config.toml
n_layer = 13
d_model = 256
n_head = 2
n_kv_head = 1
head_dim = 128
d_mlp = 1024
vocab_size = 2048
activation = "gelu"
norm = "layernorm"
norm_place = "pre"
norm_eps = 1e-05
positions = "rope"
rope_base = 6430.0
rope_fraction = 1.0
qk_norm = false
attn_scale = 0.0884
bias = "none"
tie_embeddings = true
parallel_block = true
init = "trunc"
init_std_qkv = 0.0436
init_std_o = 0.0
init_std_up = 0.0436
init_std_down = 0.0
optimizer = "adam_variant"
lr = 0.00156
beta1 = 0.9
weight_decay = 0.048
lr_head = 0.00807
grad_clip = 2.0
warmup_steps = 411
schedule = "wsd"
decay_fraction = 0.705
decay_shape = "sqrt"
final_lr_fraction = 0.0
batch_tokens = 65536
seq_len = 1024
doc_mask = false
train_tokens = 614500000
steps = 9377
dataset = "wikipedia_en"
Each number is 128 + 32 x the weight over its row's rms, rounded and kept within 0 to 255. Layers, rows and columns count from 0. The size above them is the row's rms in percent of the matrix's.

# layer 7 MLP up, 1024x256, rms 0.0817, rows 4-56, columns 0-63
size [107 105 104  96  93  95  90  90 106 111  93  93 104 102 108 106  97 119  93 101  96  95  94 103  99  91 107  95 106  96  87  92 101  96  98 104 105  90 103  88  98 104 105  99 103  98 105 112 108 110 101  99 101]
[[123 128 143 203  98 117 157 149 126 134 102 151 123 157 127 163 136 168 141 123  95  99 137 121 136 178 144  99 158 111 131  99 164 125 119  90 127 154 151 126 133 145 121 206 152  80 158 164  55 102  96  75 101 164 116  28 140 131 106 114  59 140 205 133]
 [106 130 195 107 105 149 180  70 102 142 146 141 142 141 138  90  84 143 137 128 105  99 132 119 122 131 131 115 119 102 179 113 115 161 104 180 121 134 126 114 129 170 138 141 108 111 124 129 106 101 141 100 158 142 128 135  96 117  95 112  62  99 182 190]
 [142 149 147  94 157 105 127 148 100 147 186 232 127 135 171 134 129 170 132  94 112 123  98 115 151 135 138 150 118 129 117 136 161 131 181 201 141  78 152 111 167 141 132 112 138 219 118 166  79 195 137 181 138 145 203 116 164 144 103  58 101 172 156 103]
 [142  99 157 173 141 135 149  93  92 101 115 158 107 162  85  93 118 125  58 171 158 155 166 145  97  93 149 142 165 118 135 147 179 148 172 139 109 105 161 152 215 179 128 167  89 131  97 163 177  71 120 145 132 148 163 135 114 177 166 142  61  99 109 165]
 [141 134 129 106 128 194 121 170 103 154  54 149 144 134  80 149  99 111 108 183 106 112 155 144 125  98 136 157 158 163  93 148 166  86 119 141 133 103 177 187 127 157 113 106  79 133 116 139  95 120 107  97  84 132  91 144 137 149 134 141  92 133 122  94]
 [146 162 118 130 116  90 112 114 128 157 177 113 122  84  88 125 143 119  75 118 146 121 105  95 176 137 141 112 139 123 136  77  84 100 131 185 138 132 154 118 178 123  81 161  93 131 122 135 104 164 146 127  73 189 113 145 128 177 147 169 132 116  72 128]
 [ 87 129 112 108 137 109 166 172 121 109 162 208 135 123  81 116 112 140 141 126 145 126 146 146 114 159 179 153 148 133 147 107 137 102 112 136 181 103 110  96 161 166  55 143 162 183  82 131 101 190  83 116  74 132 179 138 144 167 106  83 179 140 148 122]
 [130 166 145 176 110 120 121 149 117 130 151 134 133 110  82 145 163 158 156 150 127 143 111 132 127 179 165  89 143  68 125 142 112 114 157 106 159 109 148  81 135 147 164  83  73  93 149  67 104 177  98 177  98 189 138 132 171 130 127  72 126 134 149 125]
 [136 156 113 124 148  96 129 172 120 206  86 137 132 102 124  95 130 155  67 161 130 142 103 147 140 168 108  71 148  69 179 120 109 105  88  92  81 182 146 159 129 138 141 200 173 142 126 117 127 106 135 124 141 142 181 122  93 137 102 126 138  96  87  70]
 [ 96  92 119 136 140 167 104 138 125  92 141 185 124 144 107 148 163 147 109 143 124 131 112  97 135 161  96 146 192  79 127  85 163  88 165  96   9 192 105 141 173 167 119 123 203 119 147 119  77 122 109 107 113 160 142  89 107 116 100  98  95 106 120 107]
 [125 131 109 111 116  82 115  68 148  88 113 109  92 124 127 198 126  81 140 125 114 109 110 142  95  81 101  97 108 115 121 103  85  87 139 174  85 100 154  50 101 122 104 174  68 139 122 211 111 142  94 125 104  97 190 146  83 162 146 157 113 135 201 148]
 [110 139 108 115 107 115 150  48  84 121  80 106 139  85 152 111 119 170 152  87 173 123  83 178 137 163 138 143 120 167 164 197 120 120 123 124  96 138 138 134 146  97 123 110 135 162 109 147 126 147 107 139  94 121 101 129 115 166 123 118 100 159 147  86]
 [101 129 160 189 142 128  88 107 127 136 127 145 157 102 163  53 186  61 136 150  87 102 107 190 103 112 109  85 179 118 143 105  85 146 105 150 172 133 152 141 175  76 130 118 103 163 115  84  73 102  85 112 124  89 155 142 152 142 126 134 125 124 139  87]
 [171  82 160 119 137 126 159 133 153  63 119 100 150 105  86 129 177 139 142 146 144 140  92 168 142  76 155  68 142 126 106  46 135 146 159 177 128 121 102 175 151 106 183 145  71  79 155 168 159 156  95 151 145 139 136 122 185 161 153  94  82 124 140  95]
 [174 140 126 152  90  97 126 140 157 130 114 160 117 130 103  71 137 133 106 159  96 101 139 154 145  84 122 173 113 133 113 122 180 148 183 128  81 101  62 175 135 136 158  93 166  61 160  82  78 105 165 105 160 174 123 121  74 118 100 115 122 145 135 114]
 [139 108 138 108 141 195 152 113 191 179  71 165 176 131 106 113 124 152 147 110  70 104 161  74 119 136  90 104 118  78 177 155 149 178 154 133 186 139 134 112 184 146 137  83 220  83 135 117 100 127 185  86  81 116 118  89 132 113  75 134 121 139  99 126]
 [148 213 150 149 142  90 186 130 100 159 140 100 145 118  76 138 155 138 111 128 125 116 140 174  98 124  92  85 164 125 167 138 139 113 123 111 178  95 182 131 174 105 176  86 106 138 124 134 138 128 141 186  64 148 114 148 122 153 153 103 142  88 132 196]
 [143 129  59 128  49 135 108 119 118 129 112 125 128  93 165  93 136 185 100 158 121 132 167 103 183  97 114 153 140 134  93  97 184  97 169 187 117  81 189 186 119 167 116 158 114 111 121 146 112 148 108 164  82  92 139 177 139 155 133  78 130  90 154 138]
 [162 104 157 175 220 141 126 125  90 191 108 101 141  95 159  93 147 158 117 153 102  84 119 113 158 122 107 132 100 106 145 142 138 125 143 159 100 154 225 138 184  75 106  58 157 124 136  77  86 195 182 139  72  90 123 106 154  92 119 171 129 151  98 106]
 [144 129 102 170 125 110  85 159 121 121 174 172 148 141 110 171 221 118 171 127 112 114 158 122  76 134 122 139 131  74 136 112 142 117 119 112 142 140 190 124 106 191 183 190  65  47 146 175 103  75  97 143  84 128 179 101  95 165 140 142 111 108 174 126]
 [182 175 145 166 166 152 137  77 113 172 143  97 133  84 126 129 147  95 108 132 149  99 155 106 128  96  36 105 173  85 103  84 108 119 169 118  91 120 151 122  88 121  92 132  80  98 190 153 104 148 126 135 164 142  89 103 179 144 100 114 133 103 120 154]
 [179 141  97 122 210  91 105 121 169 154 132 125 168  83 134  89 137 145 101 191 104 137 128 198 112 180 131 110 145 122  76  84  65 156 183 117 138 108 133 120 110 140  90 111 118 128 118 136 155 141 141 133 151 126 115  90 165 123 123 109 153  95  68 141]
 [116 162 127 131  70 139  59 191 116 126 101 202 129 133  93 123 176 169  97 131 113  99 157 122 126 116 126 130 109  92 193  88  83 109 187 143 124 167 105 168  88 195 105 180 185 148 123 112  71 162 153  69  92 150 172 140 153  74  95 122 113 139  94 175]
 [ 85  87 164 149 130 110 102 168 137 122 129 169 192  84 131 143 130 115 140 134 164  96 137 149 146  63 112  62 122 158 170 108 128 162 134 170 132 166 163 164 128 124 121 130  98  80 160 163 129 127 130 119 109 136 104 169 108 160 171 135  82 108  84 117]
 [125 143 176 123 156  75 192 101 157  83  80 130 192  73  69 125 155 197 103 116 122 128 145 101 117 151 186  67 121 129  69  72 142  99 149 135  92 144 153 169 156 146  74 161 123 115 158 173 121  95 153 100  88 120 169  92  91  63 126 156 144  65 156  86]
 [111 121 186 145 120 158 143  62  85 179  77 175 171 140 144  95 129 144 123 175  99 118  94 124 156 169  99  84  85 111 186  78 175 158 127 110 139 113 116 143  70 123  46 172 112 169  46 137 176 169 138  83  65 115 111  77 149 152 149 105 142  61  71  78]
 [120 112 126 192 155 142  92 149 132 156 136 140 133 114 138  71 164 156 133 146  90 111 136 171 102  79 170 142 140 117 117 144 127 120  82 115 144 199  98 126 127 157 120 157 111  96 137 154  56 162 149  98 154 158 143  86  99 108 119  93 157 132 163 104]
 [162 146 167 209 192 110 163 137 136 125 136 166 121 177 121 146 163 167 125 159 121 132 126 158 139 100  71 155 131  91 170 117 131  90 104 170 136 111 165  48 115  98  91  96 113 145 109 127 131 123 165  91 135 109 206  93 143 136 131 123 114 105 128 142]
 [120 180  83 116 136 120 112 134 107 139 170 102 124 100  95  66 130 135  85 104 155  97 149 162 209 108 169 140 147 141 141 136 116 153 183 164 127  96 102 127 163  82  91 108 127 139 161 122 143 211 120 114  56 145 113 143  94 138 127 134 136 206 119 111]
 [122  91 141 111 121 144 108 139 117 135  72 192 131 156  95 105 179 150  95 126 152  85 107 115 138 124 118 139 191  73 159 185 108  82 113 125  64 174 144 162  56  65 106 169 172 146 137 110 110 123 141 115  80 138 134 110  68  98 103 120 132 159 106  89]
 [133 117 195 154 104 131  87 139 149 107 135 143 137 126 102  75 142 145 114 109 131 124 153 170 151 144  77 190 102 119 121  77 137 127  89 132  96  73  82  88 121 124  72 178  94 168 104  68 110 122  88 119 138 120 156 120  62 140  91 189 125 116 108  67]
 [128 174 194 129  94 137 137 113  97 126 119 145 133 110  72 142 142 171 123 118 155 120 133 149 107  99 131  96 179 136 163 175 124 121  96 200 143 179 143 178 109 150  86 145 110 149 163 140 104 120 166 228 142 126 119 105 113 138 136 134 113  85 100 118]
 [145 132 146 115 139  74  88  69 133 171 183 163 126 166 165 118 117 130  53  87  82 100 130 167 153 133 125 199 126  97  75 155 171 138 140 127 144 129 166  68 151 118 137 139 175 145 153 118  75 184 124 144 171 136 181  97 167 120 115 110 103 114 125 186]
 [141 151 176 169 120 103 124 140  86 177 115 176 107 153 116  68 201 118  97 156 189  88 145 100 121 136 143 116 143 133 154  46 146 126  95 117 125 120 112 143 147 167 135 108 144 135 151 152  81  79 138 146  97 149 125 137  99 113  83  90 131 167  96 152]
 [140 165 114 133 172 109 116 123 122  88 113 123 129 150  85  97 137 134 114 136 120 126  94 155 118 190  52  70 112 110  95 149  88 183  96 148 137 112 138 151 158 131 128 192 137 148 122  92 111  75 104 153 166 105 163 154 112 133 165 130 128  81 122 135]
 [138 144 105 160 119 108 180  91 158 100  72 144 169  91 122  89 185 133 169 106 133 136  94 191 147  57 111 127 210 100 134 129 121 124 133 170  74 134 175 146 123 129 100 152 148  91 201 132 118 133 130  81 126 136 152  99 103  99 114 101 120 122 108 111]
 [133 151 170 139 138 124 127 153  73 150 135 142 123 180 136  46 141 184 150 172 114  87 155 194 110  86 180 120 158 117 176 103 166 149 106 123 176 172 125 186 170 169 169 122 103 115  58 119 129 107  80 131  90  97 150 121 110 134 149 153 156 119 107  97]
 [187 110 188 129 179 142 102 121 117 108 169 221 110 145  97 144 169 145 149 158 142 134 118 119  98 121 154 150 153  94 118 139 129 136 195  93 112  79 149  97  99 118 146 134 187 109 192  68 168 121 144 114 113 169 126  81 174 172 147 127 108 136 150 137]
 [155 151 121 131 132  98 150 119  70 136 105 116  99 139 183 111 145 164 141 130 128 157  98 171  96 168  26 172 163 108 158 149  95 167 140 183  76 142 170  77 136  83 107 157 142 143  89  84 164 103 174 149 166  99 141 110 120 194  61 104 154  77 100 147]
 [126 129 108 101 116 171  73 117 131 177 113 118 107 122  98  87 122 141 141 142 144 104 113 160  53 131 125  74 109 102  83 107  94 139 144 174 116  79 196 111 109 148 183 185 161  93 125  96 131 110 150 182 207  99 209 126 107 150 144  95 115 132 105 137]
 [132 134 111 145 107 168 133  94 105 146 109 159 118 106 195  82 161 115  93 170 112 108 151 146  96 154 132 129 149 126 159 112 153 135 159 200 168 176 122 178 143 183 143 175 175 128 116  98 165  92 131  80 125 128  92 108 120  96 137  77 105 119 124 106]
 [103 171 161  61 176 100  60 101 147  83 145  91 138 135 150 135 148 195 109 154 131 121  83 126 189 125  98  79  95 115 158 104 117 104 130 107 128 221 108 124 152 167 123 138 108 170 137 112 149 115 130 130  58 142 142 121 102 203 166 116 117 113 115  72]
 [164  92 199 127 201 135  87  80 186 178 104  99 193 127 151  84  84 136 124 129 121  70 165 139 180 204 146 135 134 131 147 143 184 192 158 109 131 113 107  99 159 102 113 137 139 188 177 163 123 148 100 159 136 139  82  74 211 162 100 119 136  67 112 129]
 [148 184  85 111 103  95  51 152  77  87 152  91  87 128 135 122  99 131 130 166 124 107 203 140 169 136 145 134  87 121 150  99 112 135 182 150 126 114 159 140  92 128 108 133 131  95  45 102 100  71  95 158 119 156 136 104 172 167 128 176 117 123 146  88]
 [148 149  88 151 102 147 141 125 160 164 120 145 135  82 127  84 162  99  81 148 155 135 151  92 135  96  63 174 120  83 138 132 114 173 156 105 132  87 170 162 164 194 108 203 108 134 113 173 177 157 126 164 173 133 121 161 135 132 113  99  98 118 165 183]
 [142 133 170 165  74 131 146 171  74 115  64 166 122 140  92  72 169  79 122 156  72 134 125 139 121 105 121 158  93 174 184 126 108 144 218 119 121 135 156 155 103  98 158  94  70  93 107 119 100 140 164 178 142 143 125 113 181 153 157 132  79 168 155 119]
 [123 132 192 191 126 100 130  72 143 137 128 155 161 130  83  85 195 157  92 129  85 156  91 117 121 112 114  43 116 143 145  91 167 104 119 136 151  81 141  97 170 126 102 186 143  99 155 158 119 141 118 184 105 119 147 152 121  89 157 119 155  70 153 115]
 [ 97 157 106 130  97  97 182 131 106 161 133 145 111  81 139 109 215 124 128 152 143  79  72 208 125  70 161 119 187 134 170 152  79  63  76  93  88 139 102 152 119 127  88 187 142 114 181 110 122 102  65 113  97 167 147 124  83 107 118  69 129 144 118 119]
 [ 77 127 143  64 138 114 129 140 137 120 148  92 129 100 138 149 141 126 130 162 119 130  91 181 134 159 115 125 141  92  96 118 127  92 102 137  83 128 163  86 160  97  82 145 192  87 140 132  99  78 109 158 112  91 152 111 117 139  89 121 123 153 127 132]
 [103 108 143  83 118 139 157 100 153 121  47 116 180 148 128  88 151 120  38 142 136 118  68  85  93 136 172 106 143 170 161  62 103 127 135 125 106  37 160 134 119 131 107 188 158 126 155  55 140 168 133 104 150 171 164 108 106 115 155 155 146  87 105 109]
 [166 159  85  80 147  99 133 175 148  99 146 176 114  92 108 109 165 104 125 154  92 116 117 109 115 164 112 163 128 130 133 142 118 128 142  74  95 151 175 172 128 149 161 119 165  93 143  79  79 114  95 151 121 170  90 133 110  94 120  80 125 163 108 144]
 [134 153  79 139  71 119 170 126 115 103 121 123 122  83 188 112 128 191  97 180 185 148 137 140 147 149 209 158  97 144 183 132  51 143 151  87 162 127 133 170 177 125 108 119 192 137 127  93  66 169 120 168  97 110 159 104 100 123 109 128  93 103  92 127]
 [123 141 125 117 119 157 144 178  74 146 119 103 112 109 142  89 156 186 103 159 106 118  89  69 121  96 132  90 129 210 111 133 147 152 142 216 159 144 181  84 181 111 126 111 150 117 159 160 114 132 149 153  86 139 119 144 106 135 191 132  98 133  68 144]]
# layer 7 MLP down (transposed), 1024x256, rms 0.0725, rows 4-55, columns 0-63
size [ 98 103 120  90  88 104  94  89 112 114  94  94 100  97 106 104  97 117 105  92  99  95 110  94  96  81 100  99 112  90  99 113 100 106 108 112 110  93  96  89  91 100 106  93 115  92 100 109 114 103  98  98]
[[123  57  70  69 138 144 108  84 122 124 116 134  61 149 109  86  79 166 149  95 120 117  72 109 168 111 187 112 151  58 147  99 175 111  92 111  96 137 117  93 148 113 159 148 115 131 196 141 101 108 121 109 133 123 105  67 202 105  97 147 130 140 156 134]
 [111 125  95  90 181 133  94 117 153 177 104 134 121 156 157 101 107 126 102  82 127 126 149 143  97 117  99  75 130 166 126 124 201 172 136  63 169 165  84 111 172 144 164 148  70 155 122 114 119 157  74 131  66 132 164 132 130 102 133 103 185 110 156 130]
 [215 150 101  87 143 137 115 111  84 123 107 155 162 141 128 137 107 135 190 139 141 101  99  99 100  81 168 161 126 136 102  99 105 126 137 111 138 136 156 172 179 118  84 177  83 177 132 163 130 166  69 117 136 136 183 133 125 134 172 150 102  85 120  31]
 [139 107 117 108 140 120 203 107 147 166  87 105  78 127  87 171 145 115 163  90 114  79 147  90 111 190  72 156 113 113 122 165  93  91 142 154 157 164 127 132  70 115 119 105 131 142 162 119 125 137  66  72  94 106 147 101 129  96 170  83 108 195 129  87]
 [123 132  89  91 196  66 131 102 136  83 172 113 110 113 170 120  94 125 120 131 103 151 114 131 104 164 182 132 116  86 128 135 189 211 149 126 101 126  91  69 145 105 122 123 159 141 115 118 104 208 125 200 125 115 132 111  89 123  77 125 104  89 146 146]
 [129 143 143 123 131 163  79  83 135  72 156  89 122 104 151 168 124 127 127 121 128  88 123 160 160 136 157 153 118 111 111 142  68  86 126 115 120 125  89 152 119 147 106 109 168 147 140 164 166 114  90  86  92 172 199  96 103 136 109  98 157 112 135 134]
 [142 122  91 110  71  81 125 115 103 121 145  92 142 158 103 103 104 159 177 102 153 167 140 131  55  66  94 110 128 135 117 105 130 148 174  87  56 191 150 136 132 163 139  85 141 104 132 114 122 110 190 151 159 121 152  60 126 142 136 163 119 106  75 143]
 [154 143 186 117 139 113 125 139  80 112 121 127 174 136 172 126 155  75 125 107 130 122 139  87  94 100 126 166 154 110 111  76  98 151 103 109  64 145  69 123 139  77 136 106 118 128  94 167 146 115 193  68 125 127  77 111  76  96  87 131 104 129  80 124]
 [128 136 183  38 122 172 158 123 109  93 154 170 158 152  80  91 118 108 149 115 146  87 150 136 115 121  80 149 116 125 138 136 152 144 171  97 160  74 106 178  95 144 116 104 101 130 123 144  93 151 143 144  77 144 166 129 181  91 117 144 162 167 161 115]
 [106 101 157  98 151 157  86  82 121 164 121 142 145 189 112  65 130 110 176 184 129 118 156  68 111  76 103 124 124 103  67  94 158 112 151 145 149 139 117 147 122 152  82 158 131 107 164 125  86  93 209 112 143 172 110 124 124 103 135 145 149 140 149  85]
 [159 117  98 106 146 183 132 203  93 113 136 159 197 139  79  81 146 151 104 118 154 123 132  83 122 150 111 135 103  77 166  72 143 122 111  52 120 146 163 152  82 119 168 143 161 124 110  72 183  95 110 136 131 166 121  61 204 150 115 100 213 150  99 146]
 [116 102 189 137 143 190  93 116  94 151 138 152 135 190 114 102 120  72 115 114 127 133 153 123 139  82 137 115 108 111 112  45 100 138 120 121 150 166 139 149  97  93 126 148 166 110 165 148  92 132 152 165 134 151 134 145 151 132 103  83 107 163  88 143]
 [150 101 183 110 149 146 161 190 128 111  69 142  98  95 130 135  60 161 123 114 116 149 173  66 161 131  77 115 204 123  71 125 133 127 149 124 168 121 109 134 121 127  71 172  62 163 168 109 157 188 194 122 110 135 120 116 101 117  91 121 123 157  99 112]
 [176 159 150 193 144 186 118  72  77 125 141 158  97  86  99 122 136 135 108 136 119  95 160 100 109 147 155  96  93  88 116 160  87 166 116  77 129 136  83  69  68 120  73 155 115 125 123 148  48 178 109 117  65 106  93  88 106 162 104 153 128  92  73 125]
 [ 85  62 112 113 123 135 167 126 161 143 100 148 145 113 153 148 151 149 173 136 179 145 131  52  88 176 167 153 156 145  81 130 113 121 107 196  95  80 154 179 138 161 109 115  86  74 112 117 152 140 179 108 154 157 165 103 139  78 139 104  98 132  82 115]
 [123 111 120  92 127 103 129 131 104  97  78 145  85  83 159 109 103 110 104  98 133  92 157 117 110 148 114  63 115 163 116 111 130 113 126  90 130 134 168 102 191 129 117 151 160  99 170  87 142 130 106 197 154 150  98 144  88 143 113 131  82 116 116 191]
 [124  89 171  27  74 110 112 142 169 168 129 104  30 132 122 125  91 106 154 132 150 158 177  87 179 117 109 116 141 125 117 138 119 171 202 182  44 133  94 109 109  92 168 131  93 128 129 120 127 114  78  98 131  92  97 100 179 128 119 129 101  86 144 119]
 [101 148 112 112 132 114 127 156 156 109  86  96 174 177 157 108 126 139 116 142 148  98 127  59 147 135 141 110 130 154 109 186 126 164  79  97 139  90 107 105 139 123 162 118  63 124 147 145 155 131 143 146 147 196  83 156  75  81 122  80 178 155 117 171]
 [123  72 136 122  97 101  81 127 158 115 132 169 146 121 110 140  88  96 110 155 123  95 130 139 149 116 149 173 137 187 115 126 111  84 128 142 161 117 109  94 141 187 104 106 114 162 153 144 129  74  81 167 167 138 163 138 123 124 100  90 108 121  98 153]
 [144 137 131  66  73  96 131 123  94 122  75  82 166 207 154  96  74  96  91 158  82 148 122 167  90 104 110 162 137 153 103 140 134  99 117 144 128 108  97 155 128 104 131 132 193 201  89 115 131 116 128 143  93 124 198 154 158 126 141 146  66 103  93  92]
 [150 103  94 117 125 117  96 134 106  96 136 136  67 139 144  84 163 169  98 117 140 107 164 125  77 136 168  97  77 111 107  73 142 107  77 134 161 145 114 178 167 100 159  66 139  99 135  97 187 148 130 149 134 132 149 130  86 122  75 129 159 131 118 149]
 [112 132 126 188 164 137 164 141 110 133  99 146 156  80 158  94 144  98 172  55  87  99 149 150 211 156  91 158 191 169 170  93 192 133  87 140 145  93 159 138 168 102 110  90 122 175 124 139 121 176 108  76 109 101 118  52  52 107  88  97 140  97  93 122]
 [176  78 115 117 108  74 148 161 173  87 120 114 113 130 112 133 140 145 145 135  99 180  94 116 124 173 145  77  49 145 180 155 129 105 126 168 122 148 119 160 199 111 145 146 179 119 160 182 139 111 121 153 148  97 174 137 135  75 106 163 113 106 147  95]
 [157  75  79 111 124 178 120 107 168  65  91 130 166 135  68 114 173 162 150 151 150 153  60  66  93 129 131 116 135 171 163 133  96 174  95 129 130 140 133 170 151  80  78 140  87 111 142  76  96 156 127 154 130 169 208 143 107 105 112 131 110 101 176 148]
 [123  96 109 155  89  99  60 140  78 187 111 147 117 132 146  90 109 137 160  52 182  85 149 126 142  96 119 149 141 146 160 149 138  89 150 153 117  95 121 133 116  78 136 148 129 148  71  44  98 157  78 132 152 113 112  96  90 176 142 137  70 214 109 183]
 [170 132 110 111 188  97 113 157 155 115 100  78 147 125   9 126 166 156  95 207 192 144 133 124 130 130 147  99 132 167  67 179 112 171  79 150 134 118 156 140 139  61 103 130 139 120 172  87 134 163 127 167  95  99 158 104 144 141 124 178 113 106 125 144]
 [108 166  71 126 186 148  89 145 137 114 197 164 134 128 114 113 136 137 112 122 147 144 163 141 129 138 138 111  77 110 126 148 151 135 163 155 157 111 163 118  81 189  98 115  92  46 107 124 165 117 131 119  95 196 109  97 141 188 120 139  87 119  83 176]
 [118 137 126 113 152 113 127 170 164 165  93 183 162 119 168  88 135 116 100 125 104 108 139  46 137 129 151 200 147 123 131 147 134 107 105 162 122 120 133 135 135 169  84 169 138 198 130 165 167 153 112 147 142 116  68 155  88 158 131  95 122 108 109 147]
 [143 174 107 119 143  88 190 136 147 153 137 158 123 156 191  91 135 102 134 132 112  78 125  84 122 126 174 158 148 130 185 134 155 120 110 125 126 108 150 205 109 142 139 125 109  87 151 177 159  75 149 136 119 139 135 131 120  63 133 114 136 137 145 141]
 [151 140  73 154  90  66 134 118  85  83 189 151 231 120 169 150  93  97 166 145 154 107  97 184 148  91 114 157 100 190  67 101 178 157 117 103 163 123 110 130 164 188 134  98 132 133 133 158 163  85 173 147 149 152 104  93 141 135 165 127 140 135 116 122]
 [135  96 115 108 144  77 123 138  94  72  80 140 146 176 119 115 133 200 147 197 179 158 174 121 150  62 167  91 134 138 133 166  83 143 157 196 125 160 160 158 129 137 134  71 139  70 165 108 210 124 136 139 103 180 106 189 125 115 137 117 115 171 155 184]
 [158 115 111 150 127 110 129 149 177 129  81 156 124 166 143 115 140 129 132 117 100 165 106 128 155 141 116 149 137 126 127  78 118 134 143 162 120  52 172 137 131 124 119 140 131 129 130 123 105 117 109 135 141 150 152 163 145 104 132 128 105 135 130 105]
 [148 110 141 149 131 172 169 139 120 135 131 106 144 161  92 156 203 152 142 190 124 181 174 184 100 127 121 117 105  95 170 105 159 164 140  33  72 138 104  90  91 143  98 130  62 152 104 115 115  94 105 144 119  20  69 137  90  99 140 140  92  95 106 120]
 [198 178 159 114 132 122  97 106  98 108  84 181 133  91 167  99 135 103 181 138 147  90 108 141 143 142 146 192 115 115 122 140 158 125  92  91  91 176 129 215 175  70 155  76 177 112 141 114 155 132 103 153 121  63 135  85 117  97 162 112 124 141 139 108]
 [126 168 160 123 110  87  94 114 124 154  27 120 140 156 157 148   9 137  89  70 154 122 133 146 142  86 111 148 169  51 134 136 106 125 176 181 148 106 157 140 213 135 102 143 118 143 126  98 149 152 160  61 156 133 124  53 145 163 112 139 140  61 136 143]
 [144 132 147  86 115 133 144 119 145 119  93 182 142  65  74 139 196 139 144  80  77 114  84 142 121 113  98 121 156 147 112 157  72 117  96 122  96 101 119 119 132 181 130 164 164 121 162 151 105 144 130  84 141 167 151 189  72  84 105  67 143 151  61 122]
 [140 125  96 123 130  78 138 166 103  75  75 132  89 145  49  97 124  79 149 137 143 170 132 180 135 129 152 138 138 119 151 156 151 137 158 100 121 131 106 115 147 145 135 133  93 109 136 141 139 160  93 152  99 120  84 138 119  77 173  81 145 149 130 135]
 [145 133  91  90 122 106 117 109 164 143 140 132 193  91 146  83 133  80 142  84  94 112 153 134 150  92 119 191 137 120 163 120 107  95 155 153  99 157 123 188 106 126 116  74 125 138  73 149 123 132  90 164 128 165 118 132 125 117  75 110 171  82 104 176]
 [141 106 118 131  93 105 153 154 183  82 106 107 103 158 171  71 144  46 116 166 101 141 140  94 121 104 150 112 129 184 133  79 135 113 164 149 136 148  92 144 149 131 167  96 186 144 144 158 148 180 102 116 140 109 103 131 127 127 143 152 126 140 177  98]
 [ 97 128 141 141 164 160 117 189  96 193  98 110 155  86  71 106 152  92 108 161 169 144 126 177 102 144  74  98 119  91 184  54 124 134 101 118 151 151 116 203 155 140 111 129 112 137 127 161 163 142 150  81 136 160  94 177 178 149 130 172 113 145  68 113]
 [115 114 144 150 124 206 188 131 129 139 124  83  89  84 109 133 157 154 121 141 202 119 147 102  90 133 114 100 196 121 201 178  58 104 109 185 107  79 142  67 151 140 141 125 132 146 128 136 135 163 154 146  79 168  85 110  87 134 139 153 137  76 121 102]
 [101 127 120 148 141  80 185 159  86 138 147 155 139 116  96 126  85 121 134 119 201 128 143 129 130 134 166 121 101 102 134 102 110 134 130 146 137 206 102 126 128 115 123 115 120 115 140 153 119 143 164 154  86  57  83 145 137  82 118  97 162 109 105 188]
 [ 94 127 158 149 103 184 151 125 146 113 107 103 108 135  92 144 134 162 132 113 102 201 133  53 150  89 138  55 116 157 109 106 135  82 117 224 123 132 140 163 159 187 165 164 150  42 104 115  99  90 118  85 141 131 182 130 130 118 147 125 157 149 162 103]
 [133 108 134  92  93 143 121 175 126  83 146  66 137 135 145 122 108 133 169  95 103 121 108 182 154 125 136 162 126 131 165 162 121 163 105 104 162 165 115 112 142  53 144 140 127 159 135  88  64 152  80 130 111  93 150  65 124 172 197 172 125  88 156 125]
 [114 148 127 132 146 119 132 121 135 181 149 163 134  55 109 121 158 125 110 110 108 140 111 133 101 106 143 161 120  70  84 101 141 136 143  79 141 161 156 160 114 157 161 145 117 118 125 156 172 111 144 153  86 157  99 155 156 173 105 120 165  95  98  78]
 [133 119 119  96 111 157 157  99 151 100  93 108 136  96  83 129 122 186 126 124 161 160 152 173 106  92 131 144 105 143  81  79 122 127 107  99 105 111 127 113 119 156  65 149 176 159 167  89 222 111  83 142  71 131 111  83  81 176 137 152 144 137 110 152]
 [130 139  56 129  93 153 174  97 172  47 134 131 140 116 127 131  79 120 193 119 120 104  95 141 120 166 140  92 127 151  72 146  86  93 172  96 130 173  94 181 102  85  82 114  86 131 130 157 127  90  99  77 159 113 174 120  86  98 149  81  91 126 172 168]
 [128 123 105  87 162 122 105 141 113 126 162 107 131 132 117 174 144 158 153 150 185  94 156  92  90 123 138 121 149  92  78 134 168  88 130 159 108 157 141 107 122 162  66 111 125 115 152  67 183 186 110 126 133 107 136 141 126  53 129 125 107 118 121 124]
 [148 141 107 166 153 139 175 141 181 120 144 171  69 141 164 195 136  47  72 104 147  56  96  60  76 191 141 168 144 146 100 168 127 102  98 136 122  95 191 109 118  60 149 142  86 163 109 152 113  83 111 137  86 149 192  88  94 196 139 151 144  66 129  84]
 [157 157 129 104 152 152  84 101 133  72 129 109 112  98  83  77 132  91 176 179 125  93  89 136 103 125 162 128 129 152  91 129 130 161 133  92  80 131 147 105 133 180 137 126  95 109 157 111 159 129 140 125 134 149 146 155 128 101 129 157  91 164  90 149]
 [ 93 141 114 154  96 133 142 154 123 153 140  99 171 101 139 139  96 184  83 100 168 145 127 172 141  79  91 101 112 142 136 120 157  90 115 125 112 103  90  87 109 172 118 127  95 124 164 113  74 115 130 129 158 134 122 133  93 197 153 126 143  91 126 104]
 [127 120  73 101 161 145 144 145 182 121 185 133  95  71 167 158 118 119 166 142 119 159 167  99 120 175 116 143 143  46 174 101 135  94  49 143 124 145 132 112 117 137 130 152 156  90 160 143 153 113 125 141 117   5 123 131 143 121 138 182 142 141 119 172]]